config.yaml
num_hidden_layers: 11
hidden_size: 320
num_attention_heads: 5
num_key_value_heads: 5
head_dim: 64
intermediate_size: 768
vocab_size: 16384
hidden_act: "swiglu"
norm: "rmsnorm"
norm_place: "pre"
norm_eps: 1e-06
positions: "rope"
rope_theta: 10000.0
rope_fraction: 1.0
qk_norm: false
attn_scale: 0.125
bias: "none"
tie_word_embeddings: false
parallel_block: false
init: "normal"
init_std_qkv: 0.0215
init_std_o: 0.0
init_std_up: 0.0215
init_std_down: 0.0
optimizer: "muon_variant"
learning_rate: 0.00661
beta1: 0.93
weight_decay: 0.0
lr_head: 0.0075
max_grad_norm: 2.0
warmup_steps: 200
schedule: "wsd"
decay_fraction: 0.831
decay_shape: "linear"
final_lr_fraction: 0.02
batch_tokens: 65536
max_seq_len: 512
doc_mask: false
train_tokens: 503400000
max_steps: 7682
dataset: "wikipedia_en"
Each number is 128 + 24 x the weight over its row's rms, rounded and kept within 0 to 255. Layers, rows and columns count from 0. The size above them is the row's rms in percent of the matrix's.

# layer 3 MLP down (transposed), 768x320, rms 0.0631, rows 673-701, columns 80-159
size [100 100  94  98  98 102  99  99 100 102 101 103 103 102  98  96 101 102 101 100 101  99  99 100  96  99 119 100  99]
[[111 123 100 115 116  92 114  80  92 119 145 112 124 118 124 138  93 101 110 139 148  59 144 149 140 151 164  98 123 132 110 151 153 137 134 140 120 157 143  51 139 100  98 134 114 113 109 123 131 154 115 146 113 127 113 103 128 147 115 119 159 138 115 134 120 152 141 145 154 136 120 146 152 123 133 137 145 137 128 124]
 [162 123 122 110 123 181 157 138  81 107 169 158 107 130  96 170 141  97 151 134 117 174 110 152 139 179 112  86 142 172  92 148 114 118 105 133 139 123  97 131  95  69 128 130 132 116 119 137 125 129  86 107 125  83 119 103 136 103 139 137 148 145 168 129 122 120 129  98 103 128 127 159  54 145 145 190 123 131 138  59]
 [107 121 127 119 150 151 139 110 141 157 125 125 132 128  98 158 151 133 145 118 182 117  88 105 109 154 125 153 100 115 134 121 153 124 143 137  83  94  73 107 149 154 122 124  89  78 159 152 152  91 151 137 104 107 101 177 146 153 135  98 114 104 105 164 121  83 111 117 143 127  74 171  97 126 117 149 137 148 149 104]
 [136 136  95 108 131 156 106 108 165 163 118 117 114 110 134 115  96 141 155 121 101 104 115 130  96 144 131 107 190  84 126 141  99 129 121 118 123 145 101 180 109 173 133 116 129 112 150 159 150 141 112 138 148 124 143 169 179 128 131  87 133 122 106 141  66 129 112 116  54 107 134 123 126 131 161 116 122 109 156 108]
 [105  87 133 136 136  84 139 150 102 147  99 165 114 107 152 153 105 145  98 100 118 136 124 150 132 128 149 109 172 101  82 136 127 124 130 144  91 148 104  96 126 141 156 132 178 161  97 139 104 130 101 118 126  76 114 140  90 138 112 166 156 121 119 113 152  45 138 106 132 110 143  96 107 137 161 183  83  98 127 159]
 [152 139 106 124 121 137 118 154 117 140 115 126 150 102 120  86 117 128 107 146 122 120 112 109 117 101  67 148 135 100 132 124 131 148 105 149 127 115 147 175 113 104 161 187 139 138 139  92 126 123 137 143 168 128 135 148 153 144 131 117 129 155 125 101 137 104 137 170 100 136 143 131 115  88 109 109 171 190 125 117]
 [117  99 122  98 111 146  97 178  91 130 131 171 150  95 140 111 127 142 131 148 133 113 150 123 143 135 138 139 168 164 146 167 135 129 111 139  79  99 155  71  71 144  65 147 119 126  98  90 121 127 150 168 151 106 141 142 118 148  82 110 156 113 118 158 101 138 146 127 103 131 118 145 150 104 161 152 145 130 101 115]
 [114 140 144 122 132 145 100 119 111 115 105 102 154  89 154 129 129 142 147 133 120 158 111  90 117 102 148 112 127 129 106  78 100 158 169 126 133 124 130 120 129 115 156 155 108  86 104 130 128 145 188 114 116 120 107 100 148 133 100 146 149 118 154 108 172 133 126 171 116 146 138 126 129 145 135 111 126 147  98 130]
 [115 151 137 138 108 142 141 122 126  91 131  87 127 101 123 122 142 107  93 137 101 114 142 151 140 166 111 131 144 133 133 154  89 121 116 136 161 126 133 126  90 137 108  87 121 143 110 163 129  95 134 129 103 128 123 153  99 125 129 124 135 128  88 109 145 173 149 166 137 131 123 129 203 161 163 145 120 139 119 144]
 [127 103 151 111 177 107 146 123 159 132 116 143  99 168 115 118 147 151 115  83 155 102 171 105 119 125 164 175 153 125 120 116 151 114  84 104 148 153 125  93 110 130 126 149 123 134 136 102 122 127  94 170 157 127 127 152 120 101 163 129 185 161 125  74 123 140 125 170 142 115  88 117 116 134 110 116  94 123  74 136]
 [152  77 147 128 148 159 108 122 159  60 125 144 162 143 136  96 143 102 153 121 169 129 172 152 107 128  60 146 113 126 111 145 102  92 140 145 116 128  77 177 109 110 133 114 162 134 134 102 127 142  83 111 168 111 149 129 126 134 179 111 164 160 109 101 120  84 183 162 126 137  90 121  87 141  97 171 115 126 159 127]
 [110 129 123 150 168 154 127 130 136 120 101 135 131 109 114 100 128 121 118 155  96 136 132 142 120 148 155 136 141 160 151 117 119 121 139 110 171  70 145 141 112 141 125  94 101 109 148 121  97 118 185  94 156  67 142 146 115 129 148 141 162 111 138 158  78 112 104 128 151 111 120 154 108 122 132 162 137 126 110 127]
 [137 113 103 127 109 150 139 126 135 134 179 143 147 143 122 168 168 123 121 119 100 151 151  92 117  86 116 149 116 196  95 119 140 170 132 133 128 155 110  99 114 144 127 163 120 110 103 115 132 140 169 133 150 123 116 172 137 102 151 157 161  94 151 125 137 120 139 135 127  76 163 143 128 135 117 132  89 139 126  82]
 [ 79 104 150 117 125 152  98 124 121 144  87 103 126 143  74  64 140 126 132 127  73 143 119 102 134 161 162 131 124 131 116  92 155  97 123 150  82 155 146 143 128 166  81 103 135 152 133 139 130 107 183 139 130 159  91  97 118 143 167 146 116 164  96 142 127 164  74 155 131 179 154  96 103 172 136 108 126 136 196 113]
 [172 118 169 141 126  79 110  82 158 106 137 162 123 145 162  98 137 134 130 141 140  92 139 107 170 140 141 106 143 117 126 110 122 164  97 140 119 113 134 140 187  96 131 129 182 147 116 116 126 123 141 147 169 134 122  88 177 120 161 132 120 105  77 107 118 140 143 134  88 156 150  93 127 140 142 146 134 145 128 147]
 [124  97 163 123 105 116 116 115 129 157 141 172 132  95 111 105 161 117 155 127 125 128 101 101 126 129 154 141 144 146 129 136 145 100 122 141 101 150 143 156 147 161  75 118 117 124 107  66 116 130 133 155 139 118 123 111 173 162 136 168  90 140 126  98  86 132 108 124 114 146 157 103 122 120 130 125 128 104 145 125]
 [155  84 157 122 172 147 119 129 152 110 109 137 152 119 131 134 135 124 143 135 121 134 156 134 113 148 165 143 139 151 143 140 149 115 106 110 152  90 151 132 148 181 157 165 100 119  91 128 131 102 121 127 164 108 110 148 177 130 111 123 126 140 147  89 134  89 138 120 136 162 139 142 116 162 147 132 171 135 152 176]
 [147 129 106 140 132 133 124 148 147 101 129 135 117 140 136 127 121 121 153 145  88 133 145 132 135 129 111 139 158 122 138 184 166  91 135 141 130 150 111 146 125 162  96 165 129 127 122 110 112 133 103 127 118 110 133 166 206 128 137 109 124 116 144  73 150 146 146 168  82 120 144 124 121 143 147 159 117 137 126 145]
 [127 171 134 127 129 137 110 109 107 107 155 115 110 117 129 115  88 127  79 118 138 112 143 126 115 141 174  85 133 102 110 113 172 131 120 186 129 132 111 109 169 148 111 101 142 120 136 139 111 106 149  84 132 138 126 107 132  82 176 115 147 148 125 130 131  93 140 132 115 138 148 170 148 119  91 177 107 103 159 113]
 [130 129 133 143 166 111 118 121 144 140 122 119 148  93 128 145 125  88 154 164 140  83 155 122 118 141  92 147 141 121 134 100 153 103 111 148 103 152  94 118 177 129 144 156 137  93 115 163 115 147 113 122  98 125 115  79 108 154  97 134  97 115 114 114 159  62 101 137 130 102 143 128 109 119 123  92 119 152 136 136]
 [122 119 131 118 150 118 107  54 148 129  76 148 109 145 148 129 105 131 109 132 114  99 130 156 117 145 164 168 117 147 145 116 129 133 156 152 137  98 134  72 139 133 158 134 108 109 140 152 134  77 111 114 128 134 102 125  75 129 152 125 114 141 153 133  79 109 106 100 109  98 125 103 113 146  93 120 145 125 139 119]
 [130 126  99 140 106 101 125 144 122 150 124  93 111 121 120 118 145  75  71 161 143 128 133 119  92 159 134 122 135 121  93 129 113 138 125 121 124 164 163 121  91  94 109 176 113 169 121 156  63 100 133 113 120  90 149 173 100  95 168 156 117 145 129 111  87 143 135 150 107 147 127 148 141 145 121 146 134 104 125 102]
 [136 155  89 128 134 106 122 159 141  94 157 112 126 149 110 133  79 122 140 154  77 101 115  95 133 133 104 132 137  94 133  80 136 122 111  98  70 159 112 142 119 137 158 148 161 112  95 123 162 128 128  81 164 143 143 160 101 160 111 104  96 128 114 124 129 107 164  84 126 115 165  90 162 177 128 110 141 110 142 105]
 [121 130 125 159 142 147 127 174 117 143 165  90 120 126 153 110 116 125 127 109 157  66 103 113 152 125 113 161 137 155 145  93 117 153  98 123 122 100 151  96 125 148 126 170 140 123 137 104 124 123 106 109 116  84 141 179 114 115 143 117 146 118  86 115 170 161 142 100 135 129 137 141 147 173 162 111 134 132 133 135]
 [131 129 117 150 128 153 101 142 148 156  84 149 157 143  94 131 108 111 160 124 104 142  78 162 118  65 156  98 157 103 133 142 115 133 167 117 113  92 144 118 107 135  81 121 122 141 116 121 127 131 186 157 155  71 136 117 135 103 138  96 111 118 123 101 124 136 140 114 138 114 108  90 141 127 143 150 114 117 114  97]
 [135 146 149 136 133 122 150 137 158  82 104 138 134 131 115 136 133  90 145 111 137 119 165 128 184 125 117 136 105 146 141 164 129 106 134 101 138 113 166 114 114  95 181 126 129 105 142 135 114 109 135 138 123 150 148  85 163 124  83 145 116 149 152 160 165 121 145 122 123 110 112 164 143 173 105 143 144 140 130 129]
 [167 103 119 119 153 141 110 195 136 143 110 109  97 127 127 105 104 125  85  90 111 154 132 186 153 153  92 145 124 124  96 118 144 117 128 112 154  51 162 123  91 118 119 139 147 143 112 110 116 148 132 145 104 164 143 138 157  62 115  98 167 126 145 185 171 159 116 102  71 148 118 127 139  93 106 100 129 114 108 165]
 [185 127 167 129 148 144 129  96 149 157 159 140 133 109 145 165 124 143 134  96  93 128 147 100 141  66 114 149 128 147 112 103 143 118 110 106 136 132  75 139 116 147 130 169  99 128 131 187 157 125  89 110  93 119 136 103 144 154  99 110 130 144 149 127 136  91 153 159 100  87  93 102 119 138 113 124 105 149 143 186]
 [ 80 127 162 120 141 133 151 136 134 126 132 106 167 160 134 100 144 152  99  99 142 162 145 141 116 122 107 134 138 147 175 167 141 136 117 143  74 156 119 120 141  60 145 142 127 128 159 101 143 151  94 134 119 138 166 112 133 131 173 162 133 122 149 150 115 129 146 128 145 135 102 108  98 119 146 103 128 152 125 158]]
# layer 3 MLP gate, 768x320, rms 0.109, rows 674-701, columns 80-159
size [101  92 101 103 103  99 104 101 100 103  99 105  95  98  92 102  97 110  96  95  99  97 100  98  97 179  98  98]
[[171 115 141 150 122 119 168 106 128 151 137 114 112 121 143 183 104 118 130  91 172 142 126 130 187 102 129 153 127 117  91 122  89 166 153 102 122 108 126 163 125 163 139 146 133 148 140 140 150 114 179  80 129 122 104 148 115 111 112 126 132 105 114  97 153 126 108 147 132  94 142 117 124 155 154 118 154 143  98 184]
 [ 88 117  85  81  98 127 148 121 128 116 109 125 113 145 132 118 122 143 107 137 143 102 187 126 120  90 134 164 136 118 169 122  85 127 128 157 134 165 111 123 135 142 150 122 135 136  99 128 134 132 150 144 136 158 150 143 115 167 107 122 138 155 146 100 124 121 118 162 161 128 139 141 105 106 133 167 162 151 125 105]
 [153 117 161 126 135 171 136 150 112 122 140 115 158 132  95 154 138 109 132 141 133 123 121 140 134 137 119  76 171 182 129 137 107 134 136 100 168 170 130 146  90 100 104 130 139 137 131 164 125  77  96  84 137  97 103 140 101 115 125 147 113 141 146  87 109  98 125 147 109 149 119 151 135 115 144  92 141  92 131 101]
 [133 138 106 111 112 104 130 112 128 168  98 135 130 106 184 111 149 139 153 123 179  95 102 145 132 149 163 154 100 118  78 123 109 121 114 147  80 142  91 118  82  85 125 132 104 108 144 121 115 117  96 123 133  93 144 120 123 116 134 146 164 102 158 120 160  99 152 135 108 129 138 173 136 176  96 140 132 125 151 189]
 [151 141 133 100 113 152 157 114 192 159 141 121 143 160 111 169 104 142 111 159 131 131 120 136 128 153 139 119 168 158 168  97 162 100  98 149 117 140 152 132 116 135 167 128 150  79  99 132 113  56 157 163 138 158 123 145 111 112 150 131 114 152 147 124 136 104 138  83  97 171 150 129 134 137 129  94  97 135 115 143]
 [140 152 116 112 104 152 116 129 115 114 148 128 115  72 129 127 156 150 137 100 150 125 141 163 107 137 104 167 131 135 127 101 112 149 144 139  93 118 116 124 119 103 124 154 110 139  98 110 145 124  87 156 143 148 186 119 105 126  98 146 142 140 133 142 141 150 145 144 124 104 123 116 134 111 163  95 166 124 134 140]
 [144 142 144  87 154 100 121 112 117 140 136 139 141  74 129  86 121 115 108 115 133 102 134 130 146 100 161 104 143 181 135 123 111 106  91 115 167 115 166 103 128 124 122 129 129 122 153 121 130 124 140  92 129 123 111 110 122 103 134 121 142 169  93  83  87 100  99  99  92 115 121 168 198 129 126 179  90 118 146 119]
 [162 167 132 132  84 102 141  94 134 137 137 130 105 117 139 128 128  52 114 118 160 134 124 118 128 131 116 145  65 113 132 118 118 121 148  92 124 116  75 135 138 139 134 128 124 134 113 154 112  85 147 117  90 109 153 148 116  95 141 176 157 102 103 111 105 139 112  96 138 140 102  91 146 115 148 121 133 160 101 156]
 [101 120 112 101  90 152 145 187 108 107 129 142 132 102 147  63 178 180 160 112  85 132 141 115  75 100 104 130  85 121 117 142 131 101 102 158 150 137 138 112 127 134 134 100 150 154 140 100 126 189 135 109 129  95 145 127 157 124 153 147 138 100 130  82 133  90 147 115 151 122 123 110 144 122  99 129 168 147 102 120]
 [125 165  95 113  93 113 134 129 129 162 128 115 159 119 101  76 116 145 143  82 121 134  84 103 109 118 164 132  65 151 125  82 122 132 112 125 150 153 174 140 112 125 101 164  81 101 123 177 121  96 123 154 153 120  95 142  81 126 118 168 152 118 144 160 107 150  86 101 145 101 124  79 104 105 147 134 112 114 139 106]
 [132 136  75 121 124 150  99  81 120 141 137 149 146 164 104 131 169  69 125 125 115 115  94 119 115 137 178 130 149 140 114 129 134 181 137 109 149 134 107 158 107 142 120 122 145 137 166  90 119 140 155 115 125 140 128 185 127 168 142 119 157  91  95 168 107 154 149 135  86 115 173 110 118 107 136 144 134 134 106 118]
 [124 136 126 153 110 147 118 104  87 101 127 140  97  74 114 120  79 111 120 155 165 101  93 145 104 140 120 135 126 109 128 108 104 114 138 182  97 208  79 153 137  91 138 115  94 112  92 125 146 132 124 112  97 172 122 122 119 130 142 123 146 152 131 142 154 108 140 151 108 113 186 100 142 145 150 156  92 126 107 144]
 [ 98 154  84 118  98 153 142 112 146 131 115 136 148  93 150  89 151 123 114 125 172 128 145  95 131 133 126 137 128 112  98 109 112  64 163 133  66 164 123 148 149 105 115 129 141 130 167 113  98  87 140 146 116 126 112 124 147 123 122 153 153 137 153 169 105  93 141 116 129 135 137 126  92  92 141 128 144 104 162 120]
 [133 149 128 128 121 107 106  97 115 126 165  96 140  84 108 134 144 136 185 142 107  93  85 138 138 111 179  86 110 153 168 121 158 142 184 120 178 176  88 101 127  94 123 139 113 158 115 101 122 127 122 100 148 137 142 107 138 145 151 150 105 156  99 113 146 146 114 158 130 150 117 143 152 175 154 164 137 117 119 162]
 [107 143 182 123 144 144 124 146 121 143 117 142 112 141 113 123 165 139 125 129 129 142 111 131  83 157 169  81 144 120 113  98 125 127 168 112 160 160 153 147 135  99 142  84 133 139 144 135 130 147  74 152 147  74 114 143 139 183 131 109 164 150 137 133 149 125 104 138 143 113  99 177 140  85 118 138 160 147 128 184]
 [114 136 171 189 118 144 146 156 148 119  89 117 116 108 120 106  90  98 123 163 127 158  86  73 111 141 139 105  99  91 162 153 141 153 159 125 161 125 143 133 162 126  93 159 132 130 139 127  99  94 128 126 117 136 136 106 189 136 137 142 136 101 164 109 147 134 146 164 102 135 125  98 125  95 134 117 103 119 144 163]
 [ 95 103 180 107 111 119 135 150 119 142 112 126 138  93 125 138 131 110 147 143 118 114  51  72 102 113  88 167  97 132 120 109 108 104 156 123 129 133 119 157 108 153 112 126  82  80 123 146 117 157 120 121 155 121 103 171 155 129 120 140 124 106 145 150 139  99 112 164 112 121 117  92 144 108 145 112  90  85 119 140]
 [128 103 127 123  95 105 120 123 116 150 115 146 123  93 105 127 141 104 137 151 145 145 111 105 169 101 103 125  98  86 110 111 175 112 129 162 130 144 153  87 170 164  83 167 134 129 154 162 163  92 142 148 135 139 130 137 112 123 173 144 155 138 128 133 125 149  79  96 152 107 117 131 119 121 108 146 102 120 127 121]
 [100 147 131 126 133 151 153 151 137 143 106 138 136  79 115 164 162  86 126 123 111 130 119 128 142 173 149 133 129 157  88 121 126  79 172 148 117 125 151 122 132 134 142 129 134  92 113 130 120  84  84 111 164 138 133  75 121 153  96 132 107 143 157 137 125  77 135  83 176 118  69 120  94  95 121 111 131 118 154 126]
 [ 76 126 143 121 133 128 166 141 142 116 139 164 108 117 115  82 144 121 109  92 147 125 127  94 162 129 102 116 131 132 115 117 141 133 133  88 157 147 168 128 136  90 120 111 115 144 122 120 156 177 136 141 128 101 157 137  94 141 100 111 142 132 112 111 131 143 138 107 137 123 185 131 140 131 145 111 115 106 141 144]
 [141 154 115 106 120 136 139  87 128 133 146 138  98 163 138 170 124 139 143  55 107 118 128 112 105 111 123 123 103 149 150 145 150 153 104 145 135 145 113 143 104 164 142 112 133 102 125  91 122 138 132 152 172 139 147  83 139 166  95 112 130 112 104  93 133 100 119 138 110 124 115 138  73 129 157 151 143 131 115  71]
 [143 144 134 107 126 120 106 189 147 147 126 133 135 115 141 114 103 100  85 142 169 119 129 144 134  80 130 114 125 157  93  87 110 120 135 111 207 137 117 150 137 145 101 142 131 136 164 144 126  75 121 126 185 100 152 113 152 107 142 123  99 137 125 131 124 142 160 102 144 123  88 169 111 170 152 156 155 117 152 136]
 [104 158 138 123 133 175 136 149 148 125  98  71 106 142 136 104 155 146 139 152 129 108  84 114 109 110 142 108  99 137 125 145 119 140  91  69 162 117 166 148 179  89 138 141 146 143 127 163 148 139  84  92 139 120 100  92 107 132 129 126  75 113 125 152 113 101 125 134  94 163 127 143 147 131 136 136 132 151 131 125]
 [115  83 109 142  97  86 160 118  96 119 134 108 122  95 101 148 137 131 192 125 132 114 124 164  85 130 162 119 111 178 127 118 126 115 151 154 120 125 130 173 134 168 191 146 128 136 148 116 143 122 122 101 163 100 103 171 124 132 125 102 156 137 105 138 149 115 116 153 134 163  93 136 127 161 104 164 138 137 150 156]
 [172 107 132 121  99 132 103  79 124 144 150 134 147 127 163 121 174  90 110 133 136  87 140 147 151 131 127 129 136 138 146 144 122 168 188 112 106 124 123 124 120 140 157 126 121 141 146 143 126 137 139 139 132  85 105 112 145 103 150 113 148 143 154 125 139 151 125 116 138 102 168 142 135 147 158 116 134 127 165 109]
 [137 151 125 178 136 148  99 108 140 113  94 135 124 117 101 112 167 130 181 142 139 121 137  85  99  96 137 137 128 122 129 163 121  95 120 133 146 182 112 120 179 120 113 138 151 122 141 158 134 111 123 146 113  91 138 133  79 146 118 147  55 129 137 123 122 132 149 149 179 126  95 136 156 132 138 104 144 170  90 121]
 [108 112 128 162 116 106 112 136 120 100 140 152 119 140 135  77 119 136 136 103 126 126  86 134 115 139  95 127 103 125 102 124 114 165 170 140 146 129 150 151 119 137 161 154 132  93 118 110 136 175  83 125 161 144 131 111 123 153 111  98 115 146 151 153 158 122 171 111 125 184 149 114 168 132 146 139 149 142 105 135]
 [116 151 120 122  95 131 141 118 110 133 140 108 156 122 151 108 144 127 138 106 109 100 109  86 141 122 196 147 131 127 114 170 152 119 113 156 127 132 139  71 125 166  75 165 153 172  90  95 101  90 137 126 149  98 111 112 179 122 148 110 119 121 110 119 147 129 138 129 127 140 105 141 130 122 121 154 144 111 133 120]]
# layer 3 MLP up, 768x320, rms 0.11, rows 674-701, columns 80-159
size [ 99  95 102  95 105  99 104 100 107  98 100 112 100  96  93  97 101 112 103  98  92  99 100  91  98 219  95  96]
[[150 103 102 133 105 127 126 132 114 107 129 114 126 135 113 149  99 152 157 124 141 136 112 127 132 162 104 129 124 132  94  96 137 168 169 127  71 107 117  94  78 112  72  97 113 131 146 105  96 164  95 128 168 135 128 146  69 114 106 103 110 148 106 122 143 140  93 137 111 124 139 166 100 121 103 128 104 113 120 109]
 [133 176 106 115 128 124  84 106 178  96 103 110 130  96 180 174  93 139 148 101 136 114 117 100 116 131 112 127  81 140 138 117 173 159 106 151 135 162 145 101 166 129 111 132 170  91 142 133 115 167 133 143 113 154 104 119 112 155 116  99 185 138 146 117 122 157 163 148 126 141 138 160 109 130 133 105 155 137 145 112]
 [120 112 140 114 121 103 124  72 116 111 133  85 138 136 136 147 108 141  79 124 146 142 118 118 100 153  89 150  92 158 134 136 101 115 121 160 116 110  99  90  96 116 116 121 108  87 105 174 101 157 137  83 153  94 115 109 138 133 160  99 165 183 157 105 123 111 124  73 120 103 152 129 117  86 118 160 122 151 173  96]
 [138 148 171 127 157 136 122 106 121 112 131 147 116 151 163 107 105 143 163 142 132 127 103 131 162 119 168 144 138 127 122 111 115 102 149 179 116 133 152 178 133  83  99 157 115  94 151 131 127 103 127 125 139 102 119 124 131 155  97  73 130 111 142 128  63 116 120 137 133 137 144 126 124 136 174 147 139 144 154 150]
 [104 111 169 135 103 104 116 123 127 162 106 109 120 113 113 116 141  86 131 110 112 119 147 114 153 111 126 151 144 144 160 108 107 151 133 142 134 142 156 132 100 122 216 100 149 162 136 148 167 174 113 143 142 145 109 103 140 107 110 107 123 127 144 149  89  86  80 149 157 162 140 149 123 131 116 114 158 157 145 167]
 [128 162 142 116 120 117 127 148 126 104 134 171 109 230 119 139 131 120 170 153 147 178 128 166  90 122  82 124 126  90 143 115 128 108 139 140 158 124 110 103  99 134 132 116 171 120  98 128  99  95  98 110 121 102 128 103 163 147  99 108 174 129 167 132 174 139 150 100 109 162 121  96 116 157 126 136 127 134 145 139]
 [152 143 157 111 131 108 153 161 114 113 126 105 137 119 129 114 125  93  95 111 149 135 110  79 126 172 138 131 115 121 105 135 110 146 144  86  99 111 141 146 111 127 172 141 142 116  98 115 167 133 126 163 135 122 118  96 151 130 144 169 128 141 179 146 174 110 170 120 137 133 174 137 112 128 111 123 139 136  84 134]
 [179 100 127 164 117 125 144 116 164 143 146 111 153 140 141 130 125 121 154 122 105 144 141 138 114 134 120 114 115 167 139 127  96 166 108 136 130 128  76 150 108 124 113 142 132 169 130 169 126 115 142 141 151 139 108 114 101  99 136 136 128  81 125 127 153 123 107 132 129 117 143 156 124 150  55 110 103 152  86 127]
 [139 137 150 127 138 128  92 114  69 132 136 128 160  92 135  77 146  77 128  97 157 104 112 158 168 136 158 112 107 117 160  90 164  95 138  75 113 118 153 145 171 153 155 138 137 106 139 119 115 150 111 136 111  98 135 118 122  99  88  99 103 120 111 100 113 170 151 142 112 128 146 123 119 116 134 128 107 111 141 131]
 [123 106 119 159 135 126 126 141 131  98 137 129 104 137 155 143 129 110 116 144 148 106 156  99 136 135 120 130 105 101 123 154 118 107 103 132  96 129 102 146 122  86 111 144 134 157 118 104 138 169 109 133  54 131 106 131  91 183 120  91 168 124 147 140 182 117 188 118 145 125 179 127 106 114 181 152 132 146  98 129]
 [150 120 158 155 144 127 122 128  99 160 137  93 129 135 131  82 133 148  90 170 112 119 109 134 148  75 105 125 126 168 103 147 147 156  99 120 186 127 134 141  97 143 154 117 130 156 153 174 137 126 131 160 110 115 122 144 136 127 115 119 169  89 119 147 146 134 116 101 122 129 134 104 132 143 119 116 152 146 172 130]
 [135 141 161 155 125 125 115 156 149 177  94 147 146 217 112  92 175 115  88 126  70 181 121  93 143 144 113 124 126 135 159 141 145 131 132 136 134 110 168 115 172 187 120 125 160 136 126 108 111 159 116 143 134 126 113 150  99 108 115 159 184 136 118 127 103 128 123 158 139 136 144 132  98 119  95 112 121 150 147 136]
 [110 129 108 138 135 108 144 106 120 161 134 144 172 151 158 138 139 164 100 107 109 115 137 145 123 174 143 111 113 137 116 191 137 137 155  90 155  99 110 128 137 119 138  78 116 152 180 119  88 143 113 111 138 104 140 149 158 128 136 144 117 134 135 122 131 173 136 114  99  97 127 144 119  91 112 108 167 168 128 159]
 [163 138 155 104 171 126 119 161 149 110 124  90 109 104  85 154 104 150 109 110 149 112 137 128 129 130 165 144 147 128 153 113 163  91 125  98 183 182 138  82 150 111 159 131 105 117 108 124 163 129 108 143 154 105 104 149 109  81 114 138  92 123 113 127 143 116 121 162 148 176 132 132 136 140 156 146 103 101 129 172]
 [146 124 113  98 138 104 125 114 118 136 111 155 123 116  98 108 160 165 117 106  98 113 127 111 156 154 108 114 103 123 130 156 141 125 138 144 148 124 164 128 159 159 126 171 122  73 137 137 103  70  91 129  98 104 114 110 130 119 105 121 127 131 125 149 157 149 155 104 110 160 112 124 106 110 165 135 124 135 134 130]
 [127 116 105 159 124 105 162 123 142 142  81  79 142 152 121 139 148 175 127 124 127 143 140 108 140 139 148 140 145 135  97 138 131 161 128  94 103  87 133 134 133 124  98 155 158  97 157 113 136 156 186 112 108 106  79  99 122 124 101 148 132 106 150 150 134  86 151 151 146  67 149 130 114  92 130 149 135 125 123 102]
 [109 168 149 138 118 115 165 101 156  97 130 124 138 133 142 134  84  96  96 121 119  96  98 152 122 162 187 116 136 176 141 101 112  97 112 122 136 119 153 146 117 111 125 103 119 130 150 165 176 161 135 115  87 140 141 193 156 149 146  78 138 139  94 137 130  96 157 168  72 138 111 124 122 115 122 117 149 134 174  93]
 [190 134 126  87 133 166 146 155 143 121 143 168  93 158 123 120  92 106 116 121 116 128  99 119 169 123 162 155 121 148  83 120 152 120 136 151 137 158  95 155 133 137 113 175 137 137 127 106 117 116 138 131 151 155 118 146 150 137 103 143 132 144 154 113 127 158 155 128 153  89 153 101 150  94 148 114 161 157  98  97]
 [112  77 149 116  85  89 172 107  95 133 136 107 129 113 130 147 110 117 146 103 119 155 115  88 153  69 132 134  74 143 161 179 112 116 127  97 116  92 132 154 103 101 158 144 154 137 120 202 136 150  90 124 133 109 133  87 120 147 128 171 129 134  92 118 142 119  97 116 156 127 162 117 126 104 113 126 181  89 151 102]
 [101 133 134 114 100 137 124 118 159 117  98  71 151 125 144 109 153 126 124 122 140 103 129 128 123  79 153 136 118 135 136 168 143  58 134 107 135 115 118 117 148 133 165 116 114 187 170 130 113 130 139 142 133 128 145 173 107  81 130 119 119 111 132 155 115 137 115 138 126 107 110 121 152  88 158 165  96 158 170 152]
 [145  86 125 105 115 154 146 132 138 186  81  62 147 155 122 140 128 145 121  88 146 146 164 115  79 139 118 105 153 154 156 166 103 139 105 149 153 174 120  87  99 151 145 144 149 124  92 142 146 120 143 141 152 155 137 139 109 120  76 142 116 130 139 143 117 119 119 159 128 145 119 176 122 163  81 115 107  82  79 157]
 [117 133 194 137  74 126 130 135 147 147 132  71 107 116 167 130 144 114 146 152 149 111 120 184  87 116 122 136 133 159  84 125 128 143 145 116 124 161 114  96 141 105 108 118 109 106 111 111 150 147 131  89 166 150 163 120 127 140 138 143 143 161 131 122 138 114 130  92 130 129 142 152 155 171 162 135 120 135 142 149]
 [146 131 117  93 134 123 122 103 125 143 104  98 116 146 149 188 151 147  85 173 109 155  99 136 131 126 111 106 152 149 138  85 119 107 106 109 144 149 155 106 108 130 124 145 158 141 121 100 151 147 122 132 111 102 123 158 117  71 148 137 137 150 134 144  61 112  82 107 166 107 110 137 120  96 130 111 107 118 191 175]
 [110 144 103 187 108 119 123 101 138 146  99 144 135 119 106 160 131 148  94 144 129 166 137 100 115  82 118 161 153 129 134 150 180 118 152 193 111 117 135  86 178 140 103 111 109 112 151 137 102 126 164 133 103 132  96 114 108 123 117 124 121 172 144 148 115 124 176  99 136 120 184 106 147 112  84 114 121 155 125 101]
 [126 108 125 154 130 161 133 178 140 121 142 151 103 126 132  96 148 150 154 143 117  95 134 157 127 118 128 140 143 111 166 150 157 138 135 111 166 116 136 154 153 122 137 144 137 119 160 138 141 114 158 140 128 127  96  93 174 156 112 110 120  81 146 164 126 118 126  96 133  82  86 135 113 157 151 120 125 155 120 157]
 [118 171 124 141 160 128 144 174 138 132 137  99 119 127  94 138  96 133  94 133 124 147 152 182 157 155  94 108 155 157  88  96 115 156 151 128 124  78 152 163  68 148 126 132 128 116 100  98 146 147  87 141 123 172 104 134 166  55 130 105 167 160 112 132 120 123 138  92 101 113 148 106  90 126 130 106 103  73 145 145]
 [136 115 143 143 119 121 131  88 176 131 129  91 121 147 119 146 104 120 137 130  78 118 118  96 133 152 140 118 154 167 130 137 129 129 149 145  87 109 112 141 142 204 124 162 130 123 122 112 156 136  99 154 129 168 180 116 136 143 128  96 128  85 126 133  98 142 132 101 113 133 148  97 114 135 126 146 102 113 107 129]
 [140  74 140 125 155 118 109 143 122  88 105 122 124 122 109 125 136 109 166 105 147 119 140  97  83  94 115 122 176 104 119 128 128 143 116 168 133 113  96 139 103 132  77 121  94 128 112 153 142 140 102 159 109 140 125 185 101 152 108 153 150 167 147  88  88 162 147 103 131  88  73 123 100 126 103 120 145 126 123 180]]